config.yaml
parallel_block: false
init: "normal"
init_std_o: 0.0715
optimizer: "muon_variant"
lr_mult_o: 1.0
seq_len: 1024
doc_mask: false
Each number is 128 + 24 x the weight over the matrix's rms, rounded and kept within 0 to 255. Layers, rows and columns count from 0.

# layer 2 MLP down (transposed), 640x128, rms 0.0824, rows 118-144, columns 0-127
[[ 99 115 112 169  96  85 117 114 123 130 147 128 140 164 155 109  87 126 138 112 138 145 111 121  96 153 121 127 151 145 128 100 128 111 124 141 149 157 152 130 153  97 127 144 168 133 151 109 120 106 150 105 120 142 130 120 117 150  83 153  91 111 106 125  96 135 170 145 125 153 108 115  71 124 167 145 127  94 111 135 148 141 143 133 123 130 125  69 135 129 134 109 164 109 110 103 115 152 115 148 127 153 120 109 118 142 129  64 103 137 113 161 168 122 153 120 144  93 112 141 139 176 158 113 104 130 141 114]
 [124 144 141  99 105 138 148 138 125 126 108 120 134 157 128 116 149 106 134 131 144  86 111 170 165 151 103 155 132 137 111 142 136 147 137 107 104 125 119 169 138 124  39 139 130 124 140 144  92 126 117 119 109 119  80 106 113 123 131 167 163 120 152 160  87 157 133 129 115  85  94 166 125 141 130 135 134 119 122 133 131 132 143 149 114 159 120 123  75 105 118 123 141 181 100 174 137 126 138 112 111 123 122 156 160 117 116 125 165 145 142 115 144 135 115 145  91 119 110  89 134 111  96 150 130 166 116 125]
 [173 112 175  96  96 131 126 151 128 115 126  56 112 130 138 107 117 113 143  94 182 112 147 136 142 136 152 121 103 128 105 123 109 156 123  85 136  95 138 104  94 114 125 115 131 117 108 139  65 108 143 152 102 131  93 116 125 124 116 142 109 145 108 150 145 118 151 137 140 137 140 109 142  96 134 140 108  99 117 151 141 162 131 132 134 123 144 113 138 129 135 154  84 154 146  95 145 120 151 163 131 125 125 157 155 226 154 138 111 126 160 114 154 132 145 167 115 159  99 127 123 165 151  98 130  97  90 124]
 [137 150 117 133  96 109 121 136 118 135 104 130 131 166 115 114 150 110 175 152 136 131 147 155 118  73 120 115 157  89 136 126 161 159 129 118 140 135 124 162 133 109 146 131 139 115 135 160 124 143 146 118 133  93  95 136  89 182 159 171 156 103 133 116 131 136  89 148 129 151 144 145 141  85  75 107 135 130 122 137 127 146 104 114 106 131 111 135 106 101 117 124 131 139 115  97 171 113 122 117 139 147 149  97 132 149 131 110 135 153 130 121 128 117 125 110  99 177 103 126 117  92 129 135 129 163 145 144]
 [102 144 124 119 164 133 129 139 111 162 159 143 142 155 112 127  86 138 139 103 168 136 115 103 167 139  85 102 119 140 117 158 128 123 128 125 180 101 112 163 102 117 134 135 115 108 157 126 131 139  80 159  90 153  98 128 127 155 125  85 140 101 113 117 139 103 160 147 148 163 120 146 108 125 103 132 146 124 163 123 163 121 121 107 138 125 168 136 152  90 170 136 128 130 105  99 106  86 117 136 111 120 103 141 130 137 115 116 131 130 131 123 117 149 140 113 178 109 133 163 139 100 113 142  90  69 152 100]
 [122 103 110 146 170  75 115  95 109  83 122 124 114 131  95 131 164 100 136 133 126  98 129 138 128 106 132 156 172 136 123  98 105 118 131 134 134 122 127 142 138 167 141 139 145 100 130  87 131 138 148  97 134 171 114 110 182 150 114 122 116 145 110 146 101 171 146  97 147 123 132 146 133 110 118 112 141 130  91  99 123 152 130 141 140 143 123 103 126 158 127 141 117 118 108  74  86 191 121 137 140 155 146 154 123 132 116 153 143 120 107 144 156 161  95 122 119 165 119 139 137 146 101  98 139 133 117 127]
 [181 142 142 130  78 160  62 147 139 144 138 146  83 121 114 160 168 145 161 119 114 136 135  99  89 131 101  93 135 131 172 139 126 136 113 124 146 106 132 131 132 128 104 106 112 119 137 125 116  98 134 122  89 101  99 105 117  92 110 165 131 147 158  77 128 138 123 159 105 172 111 164 126 120 176 128 137 162 148 113 133 113 138 115 106 126 169  72 102 147 111 167 150 101 129 118 144 177 140 123 143 102 176 121 126 144 108 130 120  96 129 127 152 134 125 152 106 144 150 132 130 122 159 156  93 108 136 130]
 [117 134 126 177  98 101 118 102 123 136  93 139 124 107 119  92 137 157 150 109 145 114 157 114 104 118 118 116  94 140 120 125 143 145 152 146 176 137 126 147 138 132 140  92 110 121 131 150 123 110 128 120 139 132  91 107 114 158 104 156 156 144 114 146 150  79 163  90 131 156 158 136 146 129 116 135 140  99 176 158 129 139 133 139 159 117 115 100 147 129  79 104 113 125 107 120  87 160 147 169 130 180 136  89 126 165 138 127 105  81 136 149 144 108 195 119 125 109 109 131 122 153 136 146 125 101 114  94]
 [ 99 104 103 164 113 151 122 124 119 104 114 137 174  94 136 119 106  77 131 104  94 128 148  90 134 107 136 139 142 132 104 119 109 169 114 116 135 193 110 130 134 146 138 113 134 153  97 150 145 157  95 129 118 124 119 121 169 163 144 126  92 143 108 155 118 119 134  69 147 117  78 112 139 108 134 134 108 131 130 145 127 156 126 124 122 158 139 169 116  99 103 128 141 108 130 130 133 145 136 137 157 128 118 173  71 119 113 114 108 139  97 121 114 128 173 105 131 164  79 164 170 131 100 124 106  97 148 175]
 [174  93  96 112 137 128 136 133 119 140 141 133 127 171 128 139 117 151 110 119 153 146 179 152 212  80 168 132  99 119 119 159 119 127 114  78 109 140 136 130 154 105 108 150 132 123 100 159 117 125 163 121 172  96 153 127  80 159 132 114 136 149 125  95 113 114 128 117 106 170 122 109 170 136 104  98 117 162 140 123 111  99  90 113 134 130 130 155 110 111 155  80 150  96 164 140 120 123 110 147 113 110 127 150  86 150 122 126 140  87 101 147 108 171 143 197 108 109 152 126 101 104 151 156 102  96  80 148]
 [144 152 139 128 137 165  86 139 113 146 114 142  91  90 171 120 100 129  81 125 148 166 136 125 115 120 187 158 162 137 103 147 142 167 132  86 127 122  58 118 155 105 133 110 125 149 108 123 152 114 121  99 111 147  86 124 132 128 152 126 134 116 150 158 156 125 138 113 129 115 117 113 160 151 130 137 126 111 164 156 124 144 102 114 107 126 118 131 116 127  97 110 120 152 128 180 110 129  95  93 118 105 149 150 147  87 137 137  88 124 140  97 137  88 148 139 125 149 134 109 152  99 158 169 141  94 166 162]
 [129 132 112 102 163 125 148 165 156 136  98 132 152 151 144 120 159 101 131 125 128 184 106 120 134 106 113 121 128 146 139 115 113 124 130 123 105 164 171 162  74 132 158 141 136 133 140 155 129 115 120 136 146 108 112 135  97 138 131 136 110 153  92  99 128  92 119 116 123 115  72 182 146  91 114 120 129 144 142 108 120 123 144 131 154 149 118  61 169  87 127 145  79 163  96 133 158 112  99 112  95 105 116 160 149 120 122 149  77 122 149 171 110 153 122 141 115 132 111  95 176 146 115 160  77 164 129 153]
 [126 154 137 153  93 125 147 166 142  97 147 110 127 129 127 145 111 139 137 140  99 143 103  65 173 104 133 121 147 100  92 126 110 155 139 101 137 164  95 160 152 155 138 156 111 149 115 145 137  69 107  96 143 110 119 154  80 141 140 120 128  97  83 140 130 173 138 137 129 152 120 131 156  70 118 146 142 113 147 134 100 137 122 107 124 146 162 164 121 120  92 135 166 121 134 143 107 138  88 150 116 136 143  78 166 150 130 103 123 156 135 165 126 150 109 113  93 138  87 131 141 118 118 148 133  95 167 109]
 [ 93  97 130 118 122  36  97 124 115  78 132  77 156 126 116 118 147 128 133 131 172 120 129 104 128 129 130 137  87 145 138 148 105 133 107 142 102 165  73 168 133 157  71 175 113  96 163 135 182 125 126 122 142 200 139 132 162 128 158 114 142 120 175 135 147 178 175 128 166  88 137 128 119  95 130 151 123 114  58 141 173 184 111 198 165 129 120 104 148 126 101  82 145 169 149 122 131 109 102 125 185 125 122 117 150 119  88  54 105 143 111 132 131 141  82 126 147 122  82 135 120 161 149 102 125 118 104 136]
 [157 114 155 118 145 140 121 109 135 137  97  89 138 126 151 100 132 126 111 144  95 123 154 111 112 139 127 126 122 132 120 145 135 157  99 158 120 141 131  72  91 140 116 136 143 128 129 157 111 123 123 133 160 134 125 119 111 128 159 120 167 159 103 106 167 110 135 134 151 148 163 138 136 146  85 161 118 152 113 126 114 113 128 125 118 124 142 117 106 112 156  67 145 113 137 116 104 177 111 116 139 100 119 104 208 122 114 142 149 105 136 133 184 143 108 170  99 124 120 130 139  80 138 136 149 111 139 128]
 [144 114 105 101 133  98 197 140 102 125 152 145 104 108 138 174  96 132 105 124 132 142  96  76 139 133 131 116 138 123 149  91  78 175  86  86 147 122 134 118 115 143 107 129 158 120 121 152 136 121 172 159 146 135 156 145 109 159 137  70 129 124 125 156 176  99 113 111 123 112 134 118  81 171  96  91 107 132 120 118 119 157 102 105 129 150 125 123 114  86 106 135 197 138 124 166 124 197 167 110 164 116 137 113  79  99 155  98 130 125  85 130 131 112 147 145 157  84 157 156 134 104 146 122 135 124  99 134]
 [130 120 118 123 122 148 113 112 143 119 120 122 152 157 118 165  93 122 100 144 178 123 116 123  72 113 127  95 103 150 108 137  99 142 134 143 156 140 113  79 125 114 120 156 149 169 109 154 139 132 106 134 127 100 119 132 164 105 153 158 124 126  98 104 152 129  79  55 109 113 134 120 138 208 168 135 129 154  87 160 137 134 120 106 148  79 120  81 100 183 133 125 141 100 102 133 116 110 114 115 155 147 147 118 129 123 113 119 123 166 164 120 126  94 164 143 162 127 131 162 140 152 146 136 111 134  83 128]
 [135 155 154 115 150 144 122 163  82 128 104 135 127  87  85 128 108 128  90 135 132 109 119 131 160 131 155 135 105 135 107 127 142 151 168  98 144 131 146 135 131  96  92 194 108 130 136 139 131 147 169 152 133 144 120 150 114 144  80 148 111 140 131 140 123 170 109  68 159 128 115 150 148 112 100 150 144 122 120 105 121 100 147 172 119 145 106 126 127 139 120 136 130 136 161 164 128 108 103 154 136 114 115 131 129 109 120 114  98 113 140 114 136 154 151 129 159 146 141 142 105 108 106  85 112 111 122 120]
 [ 81 129 107 135 116 125 136 145 151 147 135 117 143 113 137  79 102  78 118 114 126  94 167 139 146 141  83 109 118 156 117  68 134 139 153 104 123 153 156 115 131 136 125 137 150 119 120 126 150 181 145 135 118  92 123 133 153 217 131  97 144 119 131 142 104 146 144 135 123 128 126 102 145  96 109 113 128 130  92 116 101 135 131 140  93  72 167 141 106  94 109 138 137 110 143 131 106 127 121 121 150 112 144 141 135 130  97 114 156 125 127  92 131 167 106 130 121 153 139 157 152 135 128 128 135  96 181 180]
 [125 131 133 108 150 114 101 105 143 152 132 160 126 152 187 181 121 114 150 104 108 139 136 150 109 102 120 124 147  97 121  94 117 122 135 136 146  97 132 116 134 136 145 108 173 147 164 121 120 142 118  86 131 149  84 109 100 130 138 104 170 135 115  75  75 124  97 133 117 136 131 155 145 144 111 100 142 145 142  72 153 158 160 113 144 113 156 165 119 135  98 125 137 140 147 121 155 105 157 135  98 120  97 162 131 134 134 102 145 131 151  88 114 122 116 134 119 124 126 128  74 123 113 143 158 129 144 160]
 [133 124  90 130 159 126 154 111 171  72 128 144 131 109 103 130 131  96 126 111 101 129 128 121 105 133  99 123 128 154 109  80 125 107 154 148  90 153 155 149 149 143  94 137 106 105 112 109 114 132 135 134 121 138 173 152 122 143 130 120 123 128 121 125 109 158 138 144 136 143 160 132  92 137 133 176 120 108 136 155 139 105 147 131 119 132 141 122 122 152 150 155  69 122 115 137 128 113 147 106 147 124 156 114 145 165 121 136 167 124 113 135 135 112 122 124 123 145 104 125 108 121 161  89 133  98 112 128]
 [135 159 135 103 122 145 144 153 162 143 123 124 121  92 180 144 111 113 112 148 120 119 137 120 105  94 133 130 134 169 138 178  96 142  98 205 115 125  72 104  87 140 124 136 117 132 138 124 113  78 121 140 170 100 121 108 152 120 113 132  90  94 121 122 110  92  94 141 144 108 108 130 141 151 152 140 134 130 132 158 136 116 111 117 101 132 124  89 109 146  97 130 106 113 112 146 160 121 171  81  87 122 100 126 141 184 156 134 135 117 169 107 158 126 108 122 131 131 147  86 197 130 126 164 134 165 158 129]
 [119 125  90  91 131 110 161 144 138 116 110 136  89 109 122 140 149 120  84 132 148 155 145 144 133 138 124 135 149  81 155 127  99  98 156 128 147 134 136 139 111 135 132  96 123 110 110 126 160 142 157 137 158 122 199 144 163 124 134 130 150 108 107 133 115 120 151 111 108 117 125 141 128 134 159 159 146 124 110 108 132 106 126 107 131 135 118 130 147 152 145 154 101 134 118 124 126 146 150 135 134 118 145 117 100 136 129 100 123 120  96 128 130 115 136  86 123 104 102 139 126 164 133 104 132 139  94 123]
 [120 117 135  95 137 155 123  95 192  85 142 164 139 127 103 159 113  98  80 152  96 147 165 156 128 177 150 124 132 119 126 120 125 131 172 112  86 180 139 150 139 100 110 113 120 114 117 148 148 135 164  93  93 119  97 118  62 161 105 107 131 142 108 118  94 147 127 153 109  97 145 132 126 116 130 164 143 132 124 129 149 173 126 158 125 165 138 159 164 115 145 187 103  68 146 159 117 114 146 102  97 134 117 125 117 167 116  99 133  96 119 103 103 170 131 152 121 127 155 137 118 124 111 132 132 101 109 111]
 [114 134 145 120 100 152  97 128  68 145 100 139 134 135 154 115 128 123 124 126 111 143 154 136 132 105 136 117 148  90 145 144 151 184 158 159 103 103 115 123 146 105 157 100 137 112 158 137 114 120 145 125 104 117 125 146 174 158  96 144 128 165 173 170 144 124 121 107 127 101  96 139 154  93 120 160 122 174 147 149 102 118 150 122 128 120  98 131 104  99 147  97 157 138 110 172 166 122 110 117 151 117 134 143 117 139 114  69 125 133 147  99 128 159 158 123 115 124 137 129  95 163 104  96  80 125 103 137]
 [123 133 136 107 144  67 150  92 125 107 116 125 138 107 130 182 188 127 114 120 155 109  88 108 103 110 120 150 182 106 132 101 126 136 139 166 117 122 112 114 169 137 125 117 143 146 119 126 122  97 146 169 156 136 142 110 168 151 134  88 137 164 148 102  92 104 163 132 129 131 115 128 132 117 105 118 136  99 156 137 104 106 126 118 144 125 138 126 155 143 133  90 103 101 105 154 108 164 128 133 138 157 149  93  88 142 106 107 139 122 135 157 110 128 129 120 100 118 159 105  99 146  91 129 128 136 139 129]
 [152 150 150 155 114 127 147 133  99 133 124 119 127 104  63 156 116 167 186 108  88 141  76 124 136 138 189 103 143 125 156 126 144 153 123 141 122  71 109  82 164 142 125 110 127 138 130 117  95 134 138 146 155 120  60 173 159 106 121 112 125 115 107  97 124 106 118 110 121 124 107 131 127 139 139 150 117 140 124  79 116 171  56 104 141 107 169 158 106 100 147 134 170 151 116 149 141 132  95 175 153 115 100 158 141 126  93 143 122 140 148 121 109 101 155 127 131 135  89 114 145 128 123 125 108 143 107 152]]
# layer 2 MLP up, 640x128, rms 0.0824, rows 119-145, columns 0-127
[[156 127  89 158 138 101 159 102 124 144 143 155 148 158 197 147 126 132 117 110 111 148 146 124 144 139 102 120 119 167 137 129 157 109 106 118 159  87 124 102 103 104 141 137  95 160 105 147 169 129 108 158 154 155 129 120 121 111 146 111 137 101 136  94 143 106 123 128 111 168 128 119 125  89 152 129 132 130 160 119 114 119 120 129 168  93 172 138 116 127  67 138 142  84 131 112 113 158 128 118 138 138 160 124 117 117 120 149 126 111  95 127 110 143 118 157 142 124 133 110 156 101 152 103 121 156 112  95]
 [130 100 164 110  99 110 132 141 104 153 136 131 119 115 130 136 166 169 152 120 208  91 125 118 116 156 128 132 116 119 138 127 119 107 131 113 133 121 138 110 130 167 116 128 140 126 122  79 132 137  95 108 135 160 128 126 115 168 122 113  90 118 111 124 123 128 120 107 133  87 108 149 185 116 119 137  97 150  81 132 119  88 158 119 142 148 188 136 155 122  97  86 127 118 139  99 127 117 136 136 135 107 157 108 150 173 165 133 144 131 116 112 131 152 107 117 116 138 135 117 153 175 163 114 106 127  93 106]
 [133 130 127 142 123 160 134 151 153 120 114 131  98 113 157 129 120 152  97 129 116 115 140 112 133 131 166 107 109 127 130 105 127 122 164 139 126 151 116 130 152  89  83 147 165 147 125 101  92  86 128 124 147 126 134  95 150  98 108  90 111 168 146 105 135 118 138 109 112 107 132  72 101 174 189 144 115 122  98 173 103 156 111 137 128 164 145 109 140 134 141 117 121 108 109 181 102 121 138 119 150 129 162 126 143 113 137 144 137 117 130 137 125 126 112 138 151 103 122 135 118 125 143 145 121 133 136 137]
 [193  76 153  95 142 143 142  89  87 113 120  96  85  99 108 134 156 144 130  88 142 158 129 103 122 149 133 146  90 117 147 134 132 128 140 168 129  86 114 134 123 139 125 138 140 142 130 128 129 119 128 178 129 117 131 113 137 115 133 146 123 133 143 130 116 121 142 102  98 128 107 133 170 183  89 136 100 124 127 121 144 134 114 147 138 150 116 135 110 147 134 153  92 129 136 121 119 101 123 101 156  63 149 102 127 128 162 169 123 109  84 148 144 128 153 121 149 133 134 124 150  97 103 159  89 143 109 124]
 [146 125 105 153  81 130 165 158 127 124 123 132 103 140 126 151  90 132 110 141 135 115 180 133 121 107 136  85 155 145 126 150 127 121 138 104 128 152 101 158 153 104 156 129  94 126 110 114 149 111  94 105  94 115 134 143 155 125 145 158 132 121  92  98 128 118 130 134 134 126  95 123 155 134 127 126 151 110 127 102 113 155  78 167 111 119 108 129 112  97 120 152 116 141 144 169 126 115 104 143 180 102 141 127 139 110 123 117 153 135 156 102 136 163 103 155 125 107 132 118 147  97 138 123 108 133 100 159]
 [116 105 140 165 189  98 137 109 141 111 108 101 135 116 149 143 124 136 140 144 133  93 141 151 130 138 109 154 135 127 116 150 140  86  98  93 132 118 147 127 106 143 132 151 135 172 140 126 138  79 116 148 118 118 144 122 140 140 152 112 104 110 126  98 122 126 126 109 175  70 103  99 135 130 127 129 146 148 163 129 131 116 129 168 167 107 181 112 118 102 126 155 115 158 140 128 112 149 109  92 152 146 110 112 163 139 126  94 120 167 144 174 110 126 166  96 122 137 118 101 144 134 148 135 114 124 102 135]
 [148 160 175  80 119 145 131  72 130 147 142 142 124 131  88 140  90 138 121 134  93 165 119  98 107 179 118 113 111 173 107 147  95 129 135  89 151 116 118 110 131 160  85 152 121 119 115 123 126 150 122 106 124 131 135 160 130 120 170  84 112 124 138 114 138 152 128 135 143 114 116 119 131 104 159 151 133 116 146  77 149 127 176 129 138 127 141 138 131 136 127 120 107 124 151 131 133 119 117  95 155 131 137 126 122 120 119  97 142 157  88 142 113 143 139 135 132 138 106 135 116 109  86 131 145 131 142 130]
 [143 180  88 118  77 112 154 162 171 113 125 160 172 128 112 133 116 139 208 146 115 119 127 144 113 158  76 130 120 125 127 140 142 114 145 151 165 171 165  95 141  84 117 136 160 183  79 117 141 183 115 156 159 170  96 122 111 142 130  98 117 100 154 107  97 138 118 156  99 109 126 151 100 122 136  96 175 145  96 124 174 105 137 117 125  87 130  96 156 138 145 127 131 129 109 119 140 140 126 125 146 119 139 146 139 120 117 140 112 123 125  97 115  96 120  75 143 136 147 124  69 139 120  99 101 139 126 129]
 [105 118 147 132 108 125 129 148 124 150  93 110 210 144 126 100 110 139  92 149 129 118 156  95 151 150 146 133 160  98 108 149 119 137 166 141 157 160 124 104  97 142  99 144 166  58 135 135 132 115 116 136 153 117 155 201  73 105 115 128 143 122 112 122 114 136 115 103 172 116 146 115 135  72 127 114 127 127 104 116 170  69 122 136 133 122 160  92 113 106 132 105 130 175 157 125 128 162 123 145 132 131 103 136 122 168 137 151 111 122 145 129 130 130 155  91 153 139 128 134 121 108  97 124 116 150 117 125]
 [150 109 142 157 153 109 101 119 105  84 141  99 142 129 135 133 165 123 145 136 145 157 184 103 113 131 121 108 142 154 157 105 134  78 112 151  94 136 149 125 135 142 147  77 137 140 162 112 106 140 124 116 142 139 158 150 121 194 147 158 126  93 172 150 136 137 157 104  75 115 112 118 124 105 137 162 137 105 142 122  83 136  92 155 128 143 110 142 118 124 109 131 137 121 146 126 116  72 161  72 112 151 119 129 132 125 110 131 155 125 156 107 121 131 124 125 138 117  87 134 125 112 126 139 103 106 121 140]
 [129 117 139 133  98 142  95 132 115 126 153 124 165 111 119 138 158 165 156 139 149 104 132 111  70 120 133 122 130 145 147 115 120 106 110 164 119 150 138 113 118 176  96 133 135 150 113 122 119 106 137 155 123 108 131 159  91 128 133 138  77 179 160  98 105  92 144 169 129 153 133 130 128  95 138 138 146  96 157 118 119  63 131 129 136 111 134 141 125 119 123 133 150 144 169 129 164 123 152  87 102 154 112 134 156 161 137 142  87 107 173 103 144 135 139  90 110 147 119  98 145 112 146 131 107 174 148  83]
 [151 114 113 123 116 114 151  99  97 157 105 148 149 173 134 110 119 131 134 135 144 101 111 132 134 140  80 141 129 129 140 151  88 101 107 126 180  95 127 109 139 105  89 143 134 149 136 114 112 149 122 144 152 140 122  85  98 165 110 141 165 110 125 106 128 116 104 151 134 102 183 135 118 120 132 176 136 119 162 124 126 115 170 122 128 130 106 107 165 160 183 120 132 124 130 110 130  82 120 121 138 114  62 136 183 137 113  97 155 158 119 130 132 113 130 127 146 117 157 144 146 111 143 165  76 189 151 123]
 [152 147 132 215 149 126 173 150 175 135 122 142 102  67 121 130  63 105 100 134 163 121 166 123 100 146 144  77 153 168 110 131 134 110 133 117 134 110 153 177  99 155 130 126 164  87 105 108 170 132 110 141 101  71 150 159 146 161 118  98 149 126 146 182 113 117 156 138 137  92 148 120  51  79 144 177 140 132 186 143 144 147 140 123  92  94  72 119 109 111 145 144 126 123 170 126 139 129 139 113 127  66  77  83 129 146 119 118  73 129 145 111 157 125 164 139 143 122  93 156 110 139  93 154 122  71  46 124]
 [119 134 113 172 145 102 109 161 124 122  94 144 134 142 142 111 110 137 143  96 156  79 134 125 107 157 127 176 117 130 103 156 111 123 151 111 132  98 139 144 124 128 130 176  67 118 163 127 153  89 126 128 118 108 142 190 131  95 125 119 130 107 148 115  97 117 123 122 127 113 126 114  75 123 145 155 120 119 125 100 123 113 122 135  96 137 134 157 100 141 103 116  84 142 113 129 139 157 123 130 142 149 167 164 121 107 138 113 157 116 142 136 164 171 140 120 118 147 128 118 123 143 138 135 141 143 146 152]
 [ 73  91 141 126 126 132  93 116  87 150 132 116 147 109  94 136 175 130 112 125 116  95  89 133 127 145 117 100 157 133 131 123 110 138 156 160 132  81 160 128 106 168 114 128 126 111 144 120 150 129 169 171 130 149 150 178 141 124 117 166 135 171 116 115 125 145 161 147 104 109 135 114 133 136 181 106 124 110 124 157  93 144 115 136  60 129 153 129 176 123 120 150 131 150 165  96 121 144 128 111 166 124 107 115 132 129 113 130 121 144 122 106 160 131 105 122 121 137 150  94 146 120 137 151  90 109 119 100]
 [115 144 120  83 101 119 117 128 109 133 107 124 133 100  94  81  87 137 125 132 100 107 123  86  94  84 156 135 127 113 161 187 135 149 129 158 188 137 113 139 164 111 143 134 121  77 213  98 165  90 166 159 166 161 140 111 126 123  97  74 131  90 110 115 129 119 115 177  87 181 125 119 119 128 109 108 131 132 138 112 139 137 140 151  59 133 155 144 151 142 179 136 148 126 124 109 133 139 176 141 119 152 116 153 148 127 148 137 121 126 127 152 121 146 105 103 176 130 137 143 101 122  92  77 141 134 156 114]
 [136  96 104 122 126 162 186 141 145 121 132 145 151 108 150 132 103 135 110 117 108 102  96 129 124 145 105  97 148 145 116 102 173 116 128 178 113 144 108 162 152 142 175 162 145 149 184 105 114 119  93 123 187 110 119 146 116 119 111 112 127  92  88 110 116 140 144 105 128 152 168 134 138 118 109 123 114 138  72  67 142 166 139  95 121 138 153 151  96 152 117 138 179 137 121 105 116 135 124 130 141 138 158 155 132 127 125 138 133  79 135 153 108  99 160 105 143  84 146 130 138  85  92 141 130 118 109 114]
 [134 129 152 123 112 120 127 136 113 172 128 127 151 132 150 117 174 136  92  72  91 116 141 114 143 150  97 166 183  64 127 106  82 153  88 126 168 132 134 127 103  95 156 146 133 164 132 109 146 167  97 123 126 155 127 150 110 161  95 133 114 139 192 128 151 134 160 102 130  83 126 144  95 160 122  98 153 109 151 131 122 129 155  79 114 168 105 115 150 118 130 108 114 113 106 142 126 124 162 145 128 127 114 128 146 134 156 103 151 134 106 132 127  99 166  82 160 129  84 125 125 109 136 113 120 139 132 126]
 [117 147 137 127 126 127 136 142 167 136 162 141 119 103 111 122 114 112 111 132 156 164 150 108 142 122 160 132 175 131 137 149 141 131  83 111 121 142 132 131 149 118  82 157 126 121 104 133 221 143 115 134 143 163 119 140 119 120 153 109 132 105 122 128 190 123 153 182  83  96 117 120 131 158  93 121 153 142  99 132  75 126 121 118  95 142 107 109 125 159 110 137 151 122 143 137 126 108 122  92 151  97  98 108  87 104 159 162 112 161  98 136 140 147  81 158 122 135 123 160 123 124  72 128  99 129 143 130]
 [145 143 121 121 109 122 102 147 140 155 111 153 126 165 122 121 124 133 141 142 113 150 130 134 145 110 135 113 135 111 122 135 100 121 121 116 126 150 119 146 120 140 147 133 126 120 124 138 137 118 118 167 133 121 118 130 130 153 180 120 132 107 176 110 126 176 118 133 113 120 100 164 168 109  87 175 101 133 141 116 124 119 107 127 157  94 140 101 112 136 142 100 159 108 133 101 139 114  99 123 130 135 148 158 127 118 111 113 142 122 105 140 109 132 154 101 119 106 113 117 130  88 146 120 142 122 114 159]
 [105 143  95  79 133 161 104  98 133 120  60 112 174 122 133 174 182 164 128 131 163  88 153 152 121  77 103  64 135 126 109 161  99 131 160 134 146 131 130 124 113 145 106 141 108 159 132  79 127 131 133 135 144  93 180 164 139 136 134 144 141 147 115 130 170 115 134 117  65  96  69 135 129 140 158 190 132 184 128 136 141 146  97 123 135 131 118 127 160 108 134 133  97 136 153 100 119 125 115 144 132 149 135 149 140 137 121 106 123 118 108  90 149 139 141 124 140 182 142 109 118 120  99 136  90 132 154 144]
 [152 166 123  88 146 180  69  97 131 144  91  82 145 135  95 103 123 156 121 141 101 107 144 149 147  96 145 116 139 138 119 110 127 112  79 120 160 100 115 146 151 142 165 130 116 151 105 117  87 111 116 147 144 119 137 135 156 119 125 133 112 138 132  98 122 149 152 116 138 132 118 117 131 144 104 135 107 152 164 131 118 127 125 125 140 104 166 169 129 146 139 158 141 129 154 123 125 103  93 118 131 135 138 168 145  79 130 125 131 109 100 131 142 159 162 120 121 136 142 116 151 115 127 127 142 113 131 131]
 [121 156 131 111 128  96 138 143 104 151 136 152 163 137 117 132 125 145 111 102 130 107 108 100 106  89 122 149 133 147 109 137 145  93 124 134 152 131 113 166 151 131 107 155 157 140 112 106 180 117 135 128 166 127 142 137 123 121 141 126  94 162 137 114 167 103 121 152 133 175  96 126 105 157 130 129 113  89 140 127  72 130 152 132 118  95 109  95 139 170  87 100 130 103  97 132 154 132 100 100 145 142 147 146 121 109  88 170 142 124 153 152  89 113 111 120 154 141 134 125 104 120 120 150 121 116 166 140]
 [ 97 132 149 130 132 113 145 122 156 147 135 115 141 105 159 100 120 112 126 123 126 137 101  96 146  77 104 161  98 133 142  71  87 111 128 128 122 108 143 141 136 164 104 128 135 164 101 148 153  88 155 142 179 107 118  99  95  99 129 116 143 133 104 134 111  87 117 108 145 132 183 158 108 184 146  82  96 110 162 122 116 139  82 134 109 129 150  93 173 139 113 164 100 147 128 163 105 135 108 167 142 134 144 144 144 137 144 140 139 121  97 148  94 140 139  93 154 140 126 113 128  75 150 102 155 112 122 130]
 [135 118  75 174 127 159 136 125 122 124 161 180 119 133 147 111 111 110 108 133 131 132 140 111  98 150  99 166 106 129 109 104 124 125 105 168 185 135  93 137  96 136 142 135 126 114 150 132 138 149 122 127 112 113 102 135 134 136 142 115 112 143 127 106 153 140 108 110 105 134 130 117 129 125 143 125 116 136 127 135 108 128 124 136 116  99 121 136  99 149 100 134 160 138 123 102 120 133  92 141 157 121 115 109 124 141 122 123 155 129 126 111 131 100 106 110 165 152 115 164 134 115 100 130 138 123 118 137]
 [149  96 152 115  83 109 159 111 160 156 126 113  72 114 136 178 136 161 120 125 160 164 101 103 139 124  71 105  83 149  93  91 139 116  80 130 117  83 126 120  68 153 138 185 115 119 128 102 110 106 123 159 103 166 126 134 153 181 158 117 139 108 138 117 128 180 151 117  83 125 143 104 132 125 164  90 162 149 120 137 163 101 173 163  89 102 146 145 104  90 157 146 189 156  59 153 117 108 112 118 104 166 135 159 130 151 126 115 128 131 105 138 132 162  99 126 146 113 107 118 126 152 102 141 114 151 123 159]
 [153 147  92 151 118 117 164 150  88 126 131 154 122 124 141 134 123 126 143 100 126 142 125 157 111 149 151 131 135 100 158 150 141 127 106 123 139 133  90 113 134 145 102 145 103 132 114 131 155 103 117 117 109 131  73 149  94 149 154 122 141 141 132 120 102  90 102 120 154 128 113 134 110 161 133 113  93  78 161 121 118 143  89 134 166 104 182 108 116 151 124 142 132 125 158 111 130 140 109 119 142 153 116 141 147 135 138  75 141 129 139 100 137 141 129 141 138 106 128 121 156 113 167 167 117 147  69  86]]